config.toml
n_layer = 16
d_model = 256
n_head = 4
n_kv_head = 4
head_dim = 64
d_mlp = 704
vocab_size = 512
activation = "swiglu"
norm = "rmsnorm"
norm_place = "pre"
norm_eps = 1e-05
positions = "rope"
rope_base = 10000.0
rope_fraction = 1.0
qk_norm = false
attn_scale = 0.125
bias = "none"
tie_embeddings = false
parallel_block = false
init = "normal"
init_std_qkv = 0.0352
init_std_o = 0.0437
init_std_up = 0.0504
init_std_down = 0.0504
optimizer = "soap_variant"
lr = 0.00898
lr_mult_qkv = 0.4
lr_head = 0.0116
grad_clip = 1.0
warmup_steps = 200
schedule = "wsd"
decay_fraction = 1.0
decay_shape = "linear"
final_lr_fraction = 0.05
batch_tokens = 65536
seq_len = 512
doc_mask = false
train_tokens = 317400000
steps = 4844
dataset = "wikipedia_en"
Each number is 128 + 24 x the weight over its row's rms, rounded and kept within 0 to 255. Layers, rows and columns count from 0. Numbers have three digits each. The size before them is the row's rms in percent of the matrix's.

# gate: layer 11 MLP gate, 704x256, rms 0.0503, rows 73-90, columns 0-255
# up: layer 11 MLP up, 704x256, rms 0.0505, rows 73-90, columns 0-255
# down: layer 11 MLP down (transposed), 704x256, rms 0.0504, rows 73-90, columns 0-255
gate73 098:115130127142096106152113142090135184120151151159095142108088121103088127092122123125122145154116127133086087134141125116102090097125144082102133126143133096135157099161109130085118129066108137101129063133115160120108137120110110107131116097144106092145136133119136167154132109128094122117130115115072072141145122178123121138132131174133160094119137105162154143172110141127116136145112146092138123155145111142113089087121121117122153084179182123103111105118128135121151139130124144144100091108125091149148123164152130154122122131120192104140152112183166133117072120091133084151146135144114114104101108109147146145130145124121116095148112116128125115175132115086097154099099122100128146112157119167153143085143133156116129114089154124176121125135099127104105095141163136
up73 098:144165122065150138117108110098123139157121120096159120147122109130104123107132104127145121129100135113143121086141187118141153091148167090123125165130108126130141106153096142112075161103160150105138126128112115151155100139094132145146117108149104132120107128133141115132126147127103096163121092142126149107124111130139145132089134127102119096165123127134099120111173116162091113139151148111143159132111107151100161127133092156126111104097096117071144085145119129169146155125093112115087133125091132061154096147130138129159126129146158137061102167111184145115137121194131130129132110150116136123103154140119082139094068140125127120146166152146125158139148159114116143113100137113138116148103127124119160111129064169140164169149141137132141175146166113117111134120085174
down73 097:124134151135112147097132148114159130113123091128170142142148127109142107101118124095121123100140141094124137104111113134180122115117121133153137127088123061113119108105125137133119189128114126146132098133112133162108110124096120125109177097143103105137136163137108117125126096106126138087093089143118085132100127111147125145125123113153126122126160139112108077109142137093162115164129130171150163155116130091134095114101096210122128174128099124109147129126088146122143107150121139136125154119145140093124131137155083117152171112148151054165123107115139101108106101094143108113108079169137130135141108117112142117157096165166144190147130148123122129143125099133115129106135082159126184143166089126141150128117105148073144163110177113150124090145108160090125156155136136
gate74 103:112119110169153086145109142113139121166102130172125117117102141102118109149173135098095124091118097160135149118108113140134130148101075126150125124112167122105134189106123140134127119136120133132126099114125115090149100155143110177111128106119098107075117154094197140126091104118151136119123106145104116140139153122153161134119100146137086130120107119152143142125130093078092113142119104111089143140151132133139162136128123124141117130170141093125067151113145131129089133151101158112106130119109094094163168099123179095129145180112135138151126154177164162188096142100148133124135107111183113125132147133130144125141124114111134098083168097137099174137134080121111135142122077119169110145132120112133112159136104119129125128094092108166133130097170138154121077131125122
up74 108:107105067131154091126116173115125127151127155111120136126117114099132131159109134102118107115143148149091113122122104124086157153134137112140154070186125110131121118154120143146147106127121120112108129143143184082138126135081150164152054130096107092101113114124138130137147125123132164132138140119112136120084166121150138148120157124111119115113186136143110126102153112122119129072074139107145133129122160131106126105096115124124102128130145091157156159142128119122120069120096164145105144167095114127145137114125114075106128103142124099094158111134124171120103125155110138139122118136156187089112167144118135113190136130149151123147121114158075118121110118117168134098121151060143110130146130162131129113189133124097156201142118122148138142139152085119119137125117117
down74 103:111159110118143114149110167109180085075122137138152127141109171139148133117138098128112091114135101141147116128145108108128156117151129117144146092154090129112150122142131136113129133132126118068120117153101161106108109182140146110094141141104173143147141113170131096141139176126118157139138128082119175111099121119157138166146128148119099157119116130150126126100086125127135107100129144123090139152160135138126179130118120127132158161140082134110132162091141128151154135109142116132150143118102101103113154154104108158140113153120155135117159138190145174112133128165126125151143113129096158127152085148114067118158179097171138154111136151119088078133114122175161148128130144092136127140103158086164117110080158162107124153145147132094127087120164108173135172154122105
gate75 100:193076095121098107090147100137128121102104128110131154125144124145106135163145099132118151133118114151099141140111154139104147102171118154142127108134146171153132071164115159112143120125172151112127108106126148140139158141199108135174137104168146144095106124142086130119147125138152124142124137121136125096153117110114124110115079135146133125147095133169109124099144133135106127125079097156115109131146167119119091120156110137137118126125137075126147110050128092105117118128147137113089104109158120125109177104188144113139157132150157129117115144148130081160115105154127168109143118122136079144128104113124068131096125081143140145152158108115150139129167099126161097121101115166091139102096183125178134142107133109109110127144131125126105130176113111103121104137098108
up75 101:145084099142095193094136113154103085116163146131087128117125131152066136174105126181172152128125097117109146107131144139103149099158112148078094125115117149085165145131102092154119156125159134124129137122135161156147126133152111135128160199116138123116105120126106151122155161138107147134146161098137146134186157124129076168111150121130130118148149115139120098174147140145108136109099090162093131112129134136133100145127126130123084119117163133146146086115138121117133145118149128147100134108131123116130184145132124137162106141103123100118093121070124110099114157176160156116153120120142111109149078106129130157103157116164118150131144104102098130111127111136120150110133132097104134085140116133120134119153152135154081140091107135145135184187150112123136100109083141
down75 099:141119145127127076097136063121126100129106117145120156163142168136119139138117100159102168105092121123123139143141101127111132099096130166115086107155115137090133125122118133120156119125145091127174145170184169082138144139151148116078135153137133134140099165142104115150118131135091218131114123110131157084132134124113168103145116108168109147118136096162089105125160057128152144118113140078152096142106157138137091088122104119127105099095104158138152135094146130128141166129150115140140089132144120133107159119150143111125124139152160144111089140115123099121126138119160134143145128141126140097132175133139153117128137147143087147114093082107161143085161175103123126136172143157136142132164112134151143139081122128128130150116123161161107117139130109091147112087107159
gate76 093:101129102133153110180113110123091118148134102131137106123110167100146126127101098041153140153105151154108143170149107132117143077173143128099122110140111125111134116166104130106142106122158151176178089154112123168187152109142135165136180154121150135159123120122149116134134086133168162159122119114124100152106131172123111139146137086142136119133134146126133117163109137096110127115161092065109165134124104127116144139104096140087092110091126159087123135155143116098122108133127125126082167113100138093147130114138108137127086097159147184125121125128133122122157136128135128125172152148162093137106086107117093128126129135074102145152165129101104148129131160147141116131082166087169128115093137141124162142131108147158155115134115161112146118103139137119149122127139138
up76 094:140124164144137100129146076126113146106113120146142152138099112101174154150067167132123122111096140150129123123091147103135134160084124138127153106157122143107106089165119144150135143086151120173077149111113163128080108141147141134142092124123173100157101138077109106142152118164121121101163124106120125105144123142134153116146137144139149105135106096083178130135136110146077128132110094070111125128092155120134150145127106121116089103121089098150113128132109126139122119128122069171140122131111119093148136095116128143126129170115139140130102147113112151128090169136172105122132126154135097132123112096120162122107111129179132115146131107164139079095104088171159104099124161111163114098077136103118122116114077138140090132117178149127145092134146154150095141154136100
down76 096:114091111082075104165157129122161176155137088151155108149129131135093158152147127148115120140096145135094117146116110129101132164101089103130158122078137143121177068139158174103189115141139173113140127129104159138108090109107113104112168152132116144122104096166133131147146120172184163143136158164156141154107145111129166159137120132121117128126146128153136111111146124149145123137111137139164166135063108156095117120166155136148130145121143142085130113152144130143109136099103139110111118088117148113151099087123147158108130125112134146129127151085157066135137088108101139111084109098127091121123133100141124116133164147107145131150128097121157087130106115141133179128098155151104106114111144105119136118131116159175144141157110146138123125133106140129121179096167130
gate77 099:119103115111115147107139103143117144100187128152135134135142104141089112137097155147118105189144127132113120160098123108126154140149114144147154153159152133133128128114094104166102103146133117130183170137186173131115127096121107109112132123118150140119108123138112136138136133110114089155145081122139144134154124082126156092135130126115162121140157148171129100113163118134135124124181112120137149109104163120136126159152156149124102117119146147143101130115176115120110112161125100152107126134129088130109098164157095128161135112115110127109107168128107109098152182154083138147130171151131150140113131093115110165092136116118110126117131079147129177110082181130167139159170164106170146149091158127101118193150165127139115089145078071136131138158156111138153134156137146
up77 095:066087134157158091095125161144136160114107114132098143150148108112131156134104129118109117107126109156122154150113081167101080106167127099121118128142125115096133108148109122127154114122116095102135127087151118123112120140086146150130126139082162104142152142101090164113138158134138105080150087140145161176153159120131170158129145154161119136061137108132134161139141139128136135120171138177126140170103107168136160082138123166110132174190171126138123147125145141106110134157104134155126122099165121158130163105081146130143169100120159145117150124113149126122108143165123084086164167144128143121103102141121145166122106130087110107140100123133131087147140127140110110115135162129157146147155140144152133112135143138074136110150110113153131160111100119112104133106151084
down77 098:103075144151131132121146125142133095101141144121094139136068113106112138108125151085107136133083129182157146173086093089103125114154164144153103125125122124124121130175097125113159155136126108126120193131128154102107150137085091129156147110114112124162122097117134097161120124102126143126152170157125095115149154076101109082157124127132169099116180094130133121080111143113141126112109104133103146128082140100115151123125103146162124131103134137123156080111141149117136124155130150109122113129134113099131105112156102125174074118077129124147149138162153167120161111114089110131121166097158113121137118113107117149123095115138155146085122084167154158132100152126112138097140152157155109124108117146144101138144123058141123130146145094163094097132164132100148139136143105
gate78 101:153107127139156100140151113126102126167114153119141119099121143115137114136125152149140123088149147126159165088107105097148154108124160151115146117119144092088152108140104146112126099160117136165145131124141134132171125097085129111083120146130142110117118093145140149093138189151110171140152138127160146157158153125157117160119131147105145147134153122118182150128085094151122166131155110121112103126108125105102157106120120112118142130150150098103137107167146084150147080097183159161151129172129113127125187110160127135117136159120144106111140150134120153112136121172162072106162098160164109131120147145128134156146121121137132139135159136129069126132140116109110107130172140140090091119146120144097117135094151122097149140099074090123145138187195113145130081165130109
up78 102:137157138131108138167125137109133109121163135136140145105143160137110130100092135140116133209156155134121111105111099122125154135132119139082107113136117138111174136144120137079095135116129109095116114117159093117123094136121136144113164104162154143107169118123106093162133093117101096150130117122115084156145141125101118143110090119125068126107176145138073141117122123128149079121130108095077110112147139135124101148165137159152166183148102096147103117119118124137099131141130148098123125184138122110123135068111139121134127148109126130136105184139145101121121131146137146163134091112090094148098167172129136108130116084128104110100098180123144127141128154113166152132138113147157147157115145085123096125152099152138173150098147122135087141124091151113171058133136144
down78 098:138117106141109157140169160166150112140120111146076129172119123145123101089165157117143143099098142148155140150137128117131114163126129134158165095141121146126119130141140149134127079158072125115113118108118114103131144104173180103098104131127160126090121131065139113127139100109149063119131108133164156110090149132126123198120100143161139085107124079152117081119130137119136131100130118162099147131135117132133147062157113170102101115109120157118097131155099140152131158083126095133134109153104116135131174165121124128091105132113124180137085120138119152089130149124104124112084171140123112091144124138147105157108082134151094079088121112132123136136135152142159148110132129128105099145094087142136155127150127117168151120147122139094128145141096117165095116113113126
gate79 105:152152096131109099095135144121132104137118093156161136133118156141132115148146089121143102129129090120116136140133138151119099114148105118138109120095068134146143148133139114165129135141135144123088132137097105126121128161139132110138116148129124129112112115096117117135119139091103062143159116146161140102116089134172134126115201137133154169143121098133092131121135119120119142127124138134108132092174093143147175138133103159131152151095069118121149069157087104109111192126132152132116149114113132064113148093154162153077122130116124124162121094150131117118166163107108118136155148151119216096129159174099140083130113123172113167109111102107109093115155159131151103135112096132139131137076087116140129111106119098130159129172146128103157122114143117131131118114154101
up79 103:151132113126172105128110105134172114147090089127158137157119136142147105143141109152083109121158132107147144137152137152101148126122114148118154116110110130137134163122085090166193138162108130098127116071090107161099122135106059117150151139107135124129093134110137124103125155139148075091162152121131154126130132112112118120109098077125108098124129130108088114141095122090108142089131128111105139134107071090140124145156160157176120149137144118147125096130131081168090181099155163103154123106179119098161099114104145173116146178102153104124088132137166127137121109127115143135117131105147132147123124105134131117115137146115101171113138165136165134112162126149126140142118133128147161150073130158137141104171149152147148146101139157154137147112161098156114101164112134
down79 101:115114117140132153132135160136077144132127138124146117135151107087136132133105174134170129133083120131104108099125101112155166141154193137090158094119104133113112122105105090135124117076112153138122105146139146146145148157143122149104091144121092114178126136122102110139128116128146120158076164146102105157157129187146096121154134153137107145131136151119140098128146112142192120122173094126111107119075126137138154141131126112159136085174122122114141169131150118115111129130135127140161109119111135122107123087106114109132101103120136114141131150140104172121160120165165079119114144133092102094132154130141135149119121119093157123083134192116158122188122097154171153110104180127108132149186122120118114085121170124074097119101117125128111163143091111105122138153112117
gate80 098:112117127123109176138173188094112123089174124110130128170128154160074066114116106122151125137172121145174126107119109173112113152136117133136103149133119120126106122098097117132135180157104112145100178146091113133125130101112112141128138159169108097103157132142099114141143113107133104126142109129188151137140143100099114095109115142112154187109123130114143143155108132102147125137147091132131120133099112127144127136106143158118167108138122136077129157150112077129100121131119130138104117119176095108105096124167094112100138159148143098120143120115109101173093156121103121205155130135197138158164121099131100162156102133112148142139122180130116160144152118136139118141118091112088123146146145164097104114116108130086134138136107136138099108117148155138090152125131135
up80 100:151124098104122123086188161129161087062085116114089109116123093111117150129108138127099148123089135127102142118131093144094119139151112110160132097160132150073130141157111126125106119099159138162143130118158173152127149108136144141133146112123115120076142082135157147149132128122112145136095144162151133128131119158131109154081119122108117112097116170119132102171100138119104087127166151141140094108144127164148126138081097095144125146174133149135139123119129148176079143157142118159148146100142145197065113125101121140124139158093102120170130141125104132111093094141125153153110124089115123147105127117131099131136172116075122096138128160120099143158123125106172167133132152106143105101096120126129114150171136119132151147129099102140140123107132077132077145139104119
down80 099:143142110098123135118116101116111148149148145117147125148136130143123122120162093171102101125133142135068143084167103103135115097119091145136141127091139134145108124155111136103119164162100173142130110148140118152155137083096116134153139127157145117128145116166146123081113130138161130149130111117174126132144125151131127090133080145161123085141151113114122156103126126151097092115146100117143149114128084157141223093170152137129144113061148120126129185117074106101108091135093133143112068138119150144142150091131120122105112150077147119136149150098132104119122120169127118132132116118163143108144171106103099114123094137121114132074145132117193094085107125160117134112126149122155138135142128155112124132098145116110124130143101123115089120105122118081133135100188115
gate81 097:127086136095137125148123156123109100137144151102110105126115131163131106122156115129097120124104122135120107134124132122129118120072106137139105096099131125130110116105107123105103143067127071104139120104127158121165111184123078090120154185129125115046159136121070128110124109173164122105146102128204168140192111123112106134109124099144128153156105084112134131158135095169105171088143164172093172121145154128154098132159134168121109164127150155123105116099105107142178130129144140127136117151151129148128104119140140101116122156153154129160084126140125135137098136133147107124127126167126137115119114100139092110121177158109152130127144106120108134138131142153136118115079119136153148100115151168090119120127126117178136116172132133134132092103169122120101131154130128
up81 097:102111126135120076099134145119095174103115083124143129106105130095153166111165101133113133128127118107141151193151140124166111173138140135145093130138115137141118121117105144105151161130101092138112150114163122146154101125151111123151126132081173068114131143107154144113156120134160125167122098147175118129126109136147140100079160167158103139117092136146149152150122108156097139130102110163141143135117148107148141128155128141148099137154142101097143113170088123076149191121127166106162137100122149090154091145123152143136156147129137118095140106138125117110092125141142117188131157119164144144096107109154127103136134161144187129153127097138147051114102111127138136115119128086164143120114114133110104144151135130095136157137156121127085155104124118144110128064116108
down81 102:141169112107135119141128106086108075114126137146114149162149139091142139099131165137140153091097131154149126147111133121168165110085115157092101163077133079156123126138116124107075098099099111118098132108139105193139117132124107138144114153129110109166106135097135125091141133138124124124099126116157087144169111174117119117133142096089140123140109140153115149122166108156140135114117149093153104142143136144085111155132141162115118152104083126092133134116111162125128116152104143124110173119082140146183185086109133119121094113153142108162162155111156144137098128103137152147147138175115134144143108130127139085114119132073128139094142133155180145100083120113087136136113073116127109135127080146116071130121116134139123126117143182145149133094128125151101157109115124
gate82 105:121164095105133072139161145150147158082152148114120152143117091128134130123113125144145106159156122130128114123130097132142120160114128123120109123149116104167077100152104132114095137106133090128143147130092146100107116146123176123093137147111122112133128072186118142104126109140116096140127096088164114107142110137129134154095154090157121151150128137161135131115147145140128113122142126126160162091122113113095122158098129155117144146156073200121128134112068126145098095136146145103112087129106139120110128091132162177121111100128151098197130159109145145121101150108154097120124134111114102104103171139114082093134142145073165100140141103110161134118115074076147169120147145147139187138138119132156114153146140119098140169140121127139113133101170124118114139137145092
up82 104:109137116150124120099143110167109120149153118143087144146152103091115075131173121083145131150125123128151085126132157115136141160133129170136108157153160108170121145152120161095086169139116135154136087153099140133123097141128162154114100097148119107139123094098135148141126176126133129098114159129065134128125134157215146093085113105170096183165112145103162133147140112119131122134129119125217125178062155111120155135125093146109124117117089136131133165152156117123098140107105146153112132149105116119151139133168131164140118161144147109119117133086150139135103098148129102143146118148148121120103126138159121122125095120063126178127161116138124138099132134127110133154135108111129129089123136143145099115158114159133114107161144122144158137126115155103169128138128143
down82 100:141143141157154150142124117133123093108138151136161122133142143149160135135186093165133112133139191158141124135130107094101117107069105149132117138157080089149142121140143104105078104169140121114081132120141122130118118151174128124114171115111077093118104143157127128111157139127114171094150163124148065136164144181130099097152146128114134124135122108127119157148123150160130105161140113110103150078163139144096068092127130115125088128137139125142133145128129167175085151123173131072162105101113128105130111107098160126131171130130107134143140126084137108109123102081148114144120112141142110121148129155150107104128154135139149090088088153133158118120079112113165136071155115102118138139142130137112156133131144147090124098143109157099131106120151154130122094134148124
gate83 107:148096103148156139153174120158117140136154100102154135157119125128118111112128107093119123156086120138134136130116136137141126172115168168122132131092143118105119132126132149102156110155130104102128142146143131102154164116122146145153087116103116154156093151150158155140124121080117142040137108129117097124127095115171100134096101154106120127153119099086151132118078096164149125113123096119129143143138092045142142133130107174134135156142120133134161138101136107112128163112145132154126157172146134168112134093106092169120117141133127127106134127075139088122164145130124109136150173111153168153110129098114124158147157150119111111138083115152150142104159143087158096118104142106135114165146124138149144126122159103165099150110127146104081108080085151100145101146168094
up83 108:126157130147116160132089154138086126113128140159125128173150106155149119068138158096098146118121158090155146172121100081126111161109128119125162090124189169060085115090097147165125121127124116076086113105141107124117143124097153082141095141087139109119149123112157140133194165104101131126132125158118097116104124148130143130103119130139159109092142135162109093127163143164115123073137127164119118104106113123090075144139118118127124127116152100169108122095119145161111129103107144136117118124172156126121103125075118124114154132106150134133112140170130128097136160117131133124098142108114099130170106130151158144110101168115104114132132141128117129117153088121130137118102123096115108097156096102126181128169139116109138136134114135089131086147156129154115151143153165
down83 107:168097162133085123105130121163117156102177094119103170092170143132153159125122126146090126131170127123135112122099112153145107162138160134157088116133106093172138123149095143153154103088122118163109167138169157135084127168119122138148115153123132167109148151163124132123140100173090143116145099138112184074154162127101163117106091097164115143166124121106114119154140101092157120119128113129092129095128143106152163116089165111088122148153102179126114157125123143173142109111142119128159125135131138137129105118134145145155118132081119105113112101101163150144115149088096099141133140120159121106119181088102155133154146100142105134080127107137136103140140123126124121133119115109107097133156090127133096097110175140135129154119133120112117105091092120160093099096111113
gate84 104:110123145116114128110146151113139109147139111144131124110134112092151167081149134126169073107080115145163128075091148110122117116143130185124144130150092147162107146123064121090129111119148163116157088193150119129109130128149116147136131145110120084104136178177149119151115129114109156144146146171146087128137116149156139107113147111112151138164119140163167124114139152115118113168124115104151136131120178091107161107113115108185152121171126149124115136147123177145115097121138115120144140149127099111141149077118133129161114140103138166096133119152099102128090147128136124136125166124125123148163134136092132103146133129089131138136104138148105093154091108111118140117108117120126119160129136118106162154110111216119117123137094082153110143114136179090108146094131173
up84 109:186146092113060103155120119104140161100128092098130126159099193080148132112111106099126129121152142110132153102110159098129143107119146112089151143127094173181118134120124151146098150116135092096124075138124100164177173129115129130124109131143126128128134158127147119115109135087148105155106107169124113082139101158159158126140142134165135143163116134138108116165170110114128131086142159094127135133119145120101167123139139112103148129101142135156133127160141125126102098114133126119103139149155085116149128126125142143115178139080135169120116134145103110105137146154143125163139138161127151147137104141104122129155094126125122154105126102139101078147111117105129136117152150152088083114114104118099090135130127193110100099088145114157181132148152154091192127132136143
down84 101:124135097133110133111120154111152104113100124138156123139140099092131136115118110125134093123131154133174152148145129170137143107118141097101169090142115089121088141135112130117163149118154119094121084138165148162160124121125132121096133103122166165086164113160130107155157098125094170111127106156110108119160131108134138138186135117078163159117145113177133116109127162183142150127112130098125099100130177114167117088114096095156166136078138097152108138151137129098126132102128176164146101183142141104109146123112124152109120081133140151132115128152087099145086186096135134127105079132150109125121109121076100171138147159124143106166099131161097127142137159105132122133135109102148121155180119140119106131117116178121154118127120122095142140151137124130182136139136133
gate85 095:091152146124138062152119138153146118139122146134127123148118105162116117117128161078147150123126125117125181160118087130147132138126131113106144149163153177114149108111107112136155093101119106144148096127137092145122153121133100076161130132112120081148142133133060116143130127116153123159141168110099114130137114102186112163118143152157134118147095127107158147110089114121136110126135087088118158178157137154168073100129146109102152122118134114126080148103108154125158161174137146101161094129155156145139186142122145091159160117153118125170120104137102165117143141128105129128131125165128080113095137141124140107080121170151127132151106121126117156130130139142074161153121132082122082136123141113149133144129144123094148141105151105110093094072135125129114122116174100
up85 101:147149110140100130151100104130121107117112111149140122167153104144184141162105121123079108178099083142140118133129095131126129183111115132122154129174100107139106118116122094166109094146098158139128127118090163147142116097137137141115163122189128106118123124101155159116111089079137157121143121104088150132133111086163103143106149155125103145107132153121122097171120142120114166102120136128117116091107131119150146091081099128201097167138137099120146154113159125112141105112090124146102126100147085126151119124128139146150135141127102157135106169140121137145113162153103113171115148129126078135167144122116154133112105126106135118132120110089123117110151131086098087160104108125139107166096107136119137086114161142077154103188111087150145126126106106136081132141106104
down85 098:106127194151116112130127113122138118157131119140186129099145146065135117162147146127129145147143098104129148131144130147102104134147125143172122169117098109140164141161149086122140138197103099137128148158131152113158109098075116098134102148124121091134115160175119131125114111105101116113166155111147097132146128125108134126103130129119162124113111113149118120161104088143082118109144111144113116107099162164154116113135103149121166090107175112092113129170137125116119130120106080148125143165130107131109135136093083129115134146091162138145104123152140114111114114146135119141132136154091104120103208125157112101141082123079165116086111096116080145144130100124153126122123115135130200083094133138182123098112113132116118151131144168125143131110149102118108140134097161
gate86 096:150088135160148164150118089133167125113138106160128125138139120129188131164145162118122111128110121130135162126126132102147139140140160167125154142127179137133089111181157120135070119121116175126133115117109153104127149137112140098159115091158133153154120080140096103162096112098130125101153097151097130102098117099121092134082133122145130161071126126117120142106145121164083108094102125149136164141170123120149076154122112163164105162180158106137100104099187120138141130098096106128067149114129093116143118100111129125151133116057124169094139133153129116182159138100115136116084155138096111141128127104127114135109144108093148140114107136163150106156129112134100153129137156104132106116102103137100138100148123150132155152121142149149140135134114151096107154142100136
up86 100:139131115143145125102134138138115117134100154141140111148131105099142157076105134133146078149135134103169131122133132116139083189120113118145135120153128138141185122136118138121130137084155120101131147140132149126169157131144144125153157149120141154173141116177117143121166100133124149140145167167181129166113137203143136113148116165151180097112117125169113134153135200115119138126117110169139109123107119146129112103126164074133096131101130163125122161170146149155111091162094148110146107115131140165183129136139104146112077101124130100124180120124090158137203092116120096137140137129154147136096122099112134105127150137106137152107085168114105117148136155146142112137107154150120129155163105116104159094129107117125127148138127153109125165125101109105140120116130075
down86 098:147133135126149099156131112167160154131079116109153124163130101120163130096113119117117135121171138101139122154157130107107117148062135101099145115148111105173191138097151131128120137130144118094183151148122122126172119108146129106147148147167146075112135148146123129143124137162148148099127109151119080106098105105116136130139136137103128114122123106122064079119163128144131119128115118156118109132158159131106117146155139103137096115141122122149127198150160154176132160099150114154107072137136176130098108158123147183152112117148181090194123147156148112115146134111130120151118134130098133115102153137142105170131131113116136169134152110136141173164128160135123109129153119113142156131115145126086166152095158135139087115169157141112114129148107090160106154135098110
gate87 099:117105113111148149098111173116103082121120134136150159120118142141077112159147140113115103122110083151111127135127101111115108127128109128111125158120145120140116132161151124133107117105138128117136103113145121092076119080140125141136107143132083111106123135121154158103176086114107100130155127173086135090088146141105103137095097106174089107170107170124123120147187164113142098152127090122173139110104123114125113127122119098110129087135150103122112092109129107166178163087089133167132141125135076112143109145156107160117109156140097066144150156140121157138136112162091145090113143141099084133119159170145152174150149123108115132161147099127164124131131122122055115117134118111080137137134106152104134113105137145108122131127126112094157141136158114084126098141166134
up87 095:105151116139105162139158136134157160144105153142148093134093098188132136143147120133166100143134099109097094116113133085069125162117139106139125123137085129163184127137151141134111131134100143129150156088123120097117117077169147128091127137152075102121139133140123129136127145146091128116122128164087118115178133143163120092172148107152136078135091141103174122107143096123171155112119112125088174135138117099130165139140108087157155100116117122154126122161093160131101120121118157108124120168119116099118149140101119138145143135121144103144127133113091112135157168169127151120120146102176130088179115134131145157099108172099155113146159148090108133165085117116093115154156110166134105136130129117125139114150117116113125111157068121137160095146122092145141096121159122
down87 098:120148136176114133149102152104115140171090107134122123141105098151120174091143129116125139142121078140158146109106169125101098123131144141133133144155091174124144150137103158130127118099118155114127125112115116140164186129171086123123103136176093108103158131144102131132131123169092091081134139140138115114124150100126187094143106105124129154118146140147142113112178143147149159126086111124126187125103121103149144135116128124116143107112119135126156159133091097167098147167138140128108157166157150144101132133094158147097104142106095107114141146129090111151130134103137116132131159137170129117138141086128146130139110110105106088126098104121167134182119121158110144093092106136100159121162101116171131173117147142098195116169079138151166120122124165171137115130146107
gate88 103:129140102168141117123116134113128099134131148103119136112094088093181132092128156154146156132097130131097152146122144088113082152140169128095114160123139127141187129132113140125140127110136144150161135108125128146158157155174172127169107145122167114170076117126142136080154146132148085121089119166123188154155163139105149129128139113138075120067092139107128125084130126140104130130135108072109151129124156126154108100121094085106071133134113080127098148129132106130149103095113139166135148113119132144107118146081148130134143135160131159119145158148150168106137112107138120156100136145136130131047113109131131128127122147145110102179108104151097137097163148119132100159129153103137117134097137152113171146146149153099149115130125102113135105141142140146119099109085107
up88 100:097078180103084146080079152148159147144119121119140122100094159156075140135114128146152095160079119131127116106141122165145135082155132127133125092085107133140130120169146131196131118118124115128112104102162170176168120130100108116106166124076148124123110130080124125116094126130127126129106130125116127120124120137156131136127120139093137143169121167098083124101100096149119134082158165119150147127128136144107114126166144132133109124083153168125090132119114129135087154098109125158146129112100114119094137116149132158164191141078154114119125141106126110101132083146139117159089128143131124171157146157089118135141114113121114131134161089133124094121127089137115146118113141120130137140126187119145110109126134162143082121145113134125138154155118171128130102148184167
down88 103:071133135138134124138164145140090151128149091097111126156101173149113126118125143112136143161147132135124123140164116155126141129156070157085155128139147152110143120202103084114091154145102195132110146156128091124110147122149122194119156152122114117120098123092109139093116146107144138133140146134112131097144113132126131130125137117136113150151156095158150132124114135098150140113133146105099125139104108129100127117162147138171129133160097155158099149115093192134169094137157117159158110172132153096124120140185123134113137140113111126131117110150165115110106129135093168103115138089109120129101126134119130128128133066108075159124179142092082181142124141116172134153115115112136132126136127130156092128103131162169095116159142114146159169095129151150131137099158093
gate89 096:158091100151116090141068129111085135174108102144137087128099150103135126152180140077141120140132135088102108120142128128170135147138158113138108098140150115088136098114136157165127134088141147115093105119178142135097121165073096134143127087121138103128150089143122130132103120103175086105153129144151108130163156127145083147138144125109153126132096149086126141126169085129114167110112120139117140101136126118139091117156141121111124107119084139120147145167147131126109167130130121111132151092094135121150126156163144154117106116104118144145107132092168127150054128098146130178150128128136133101121123117155174160151110084071146106128142189129119158115117110112107165135105142111107154170096138096128131140105105117159143117107118120117142147133107102100132128175152132
up89 099:151098149162124120110146114190129139136175114115123106122121135118156105141037127168113111141114148144163133153155103156118106153139133148123108160142135145145147127136105104090155123099137137113124103169135073137129169133142101104122115114140112151120167153131115136100103104095147101116068141104114124128166106127107136146175165171107110139111123126149132121112157096153161136075095113143198152139148135141151129142103113119134118092135079120122141126151117134107150084126148104122081136126125177129138118125092098141123054116132129093168129089147173137084143107141135122110097110119096164139098151119163125151102093169136124132112126120119137117135132088167148135140112134137094175089115122138118103090119143097137125110123105095127110153136114110163159153128107122
down89 100:123134131116119141131150162132146130065162113130113184082133097168159170094116115126153115142075116103083109112136149088131137090111168110095144149148092178088087097148109161098162113129116125101115107109132149132150120156142081136107117150128097142135131151105128122164082121108140148132097130158120100089136089112122149141148133128111140155148150142149154085119118090116137129124132162158104115108126097155134146118127173126109118086116147132081097108141124149159131094116126144112129082157137106099103116147113129168137109127163117128132103095124081155135149173131094137091104156112093140135143132112102108092126116120105090105126120122150161152148155093100139156115094143141109148123142107129083164150125127118121113143123172130075082140110132170135128171143087135
gate90 095:112161126132135129136114131121153084134159100160097124164145161156144137144140155144138100097134094172103122138088159154125123141134118149119129127165149088123122111118150165135120151108092147104150121178121161128188092122127128137144099088124108202134151149124163121091112130071146122103157139130107137143140164156109112102091165123104121143115203090120104141130129124115105086116137084127106158141136184115178102128125100127154114107111124108151158158124124136108111143112136141164110150159096145119091112105128164122109115151137061115127144144179105153136144132135126103094122157144127118122146148099091158119126097180115131108122088126116108098122126149124124110153106132134132101128156126104137088170139107126140153128111128172107140129137115136063143099131086089
up90 098:120124133149111130132140130122105119153150142180160101166141083124119192150185128123112120144137189133105151124141114157088106132140148147083131125108142122139133131158149093150077146121174146093121100099109127145138123122131076144115118075119172150125166138103067117145137130168128143104095112137104102158100167099153103129149138125093083123080160128113117125105099113126150123122095142105117071145140121124154104174130080142122155149124147120136132107099111128110135130170135142184116100149138146123174122140141122120166167133102158120133116139138122139142100133147111114154096138129139153120105149129140113112163093079109113112149124108183113128095107167140066118114080096132109121148161090118103154111113118141112145080109129145139101124147136108137117161137133143
down90 102:154106116111113124135140130130102105098096077115107113096109133139148145165127131068074179147105163102125093109126146159125116159134122124104124096121131171116156135129122110145091139128163148146106123147125120099157165098120097127182103156103109146136139106112076089122126109110105094091104120148067138142091128147100160095109095137095118112084140152109158169078099168110134138119108149148110093134153081130121132109135100130082118144142162131123145125141184149161082109118101134119179125107118108078138117143096150156118110142125158176161109136124174144121070158110138141102136138110117110144104130140137124141195109114116126149128133142153111143144133135156136138115160160139094132165136139126127156084138102156097110125106121107130145146137132148127103109099137139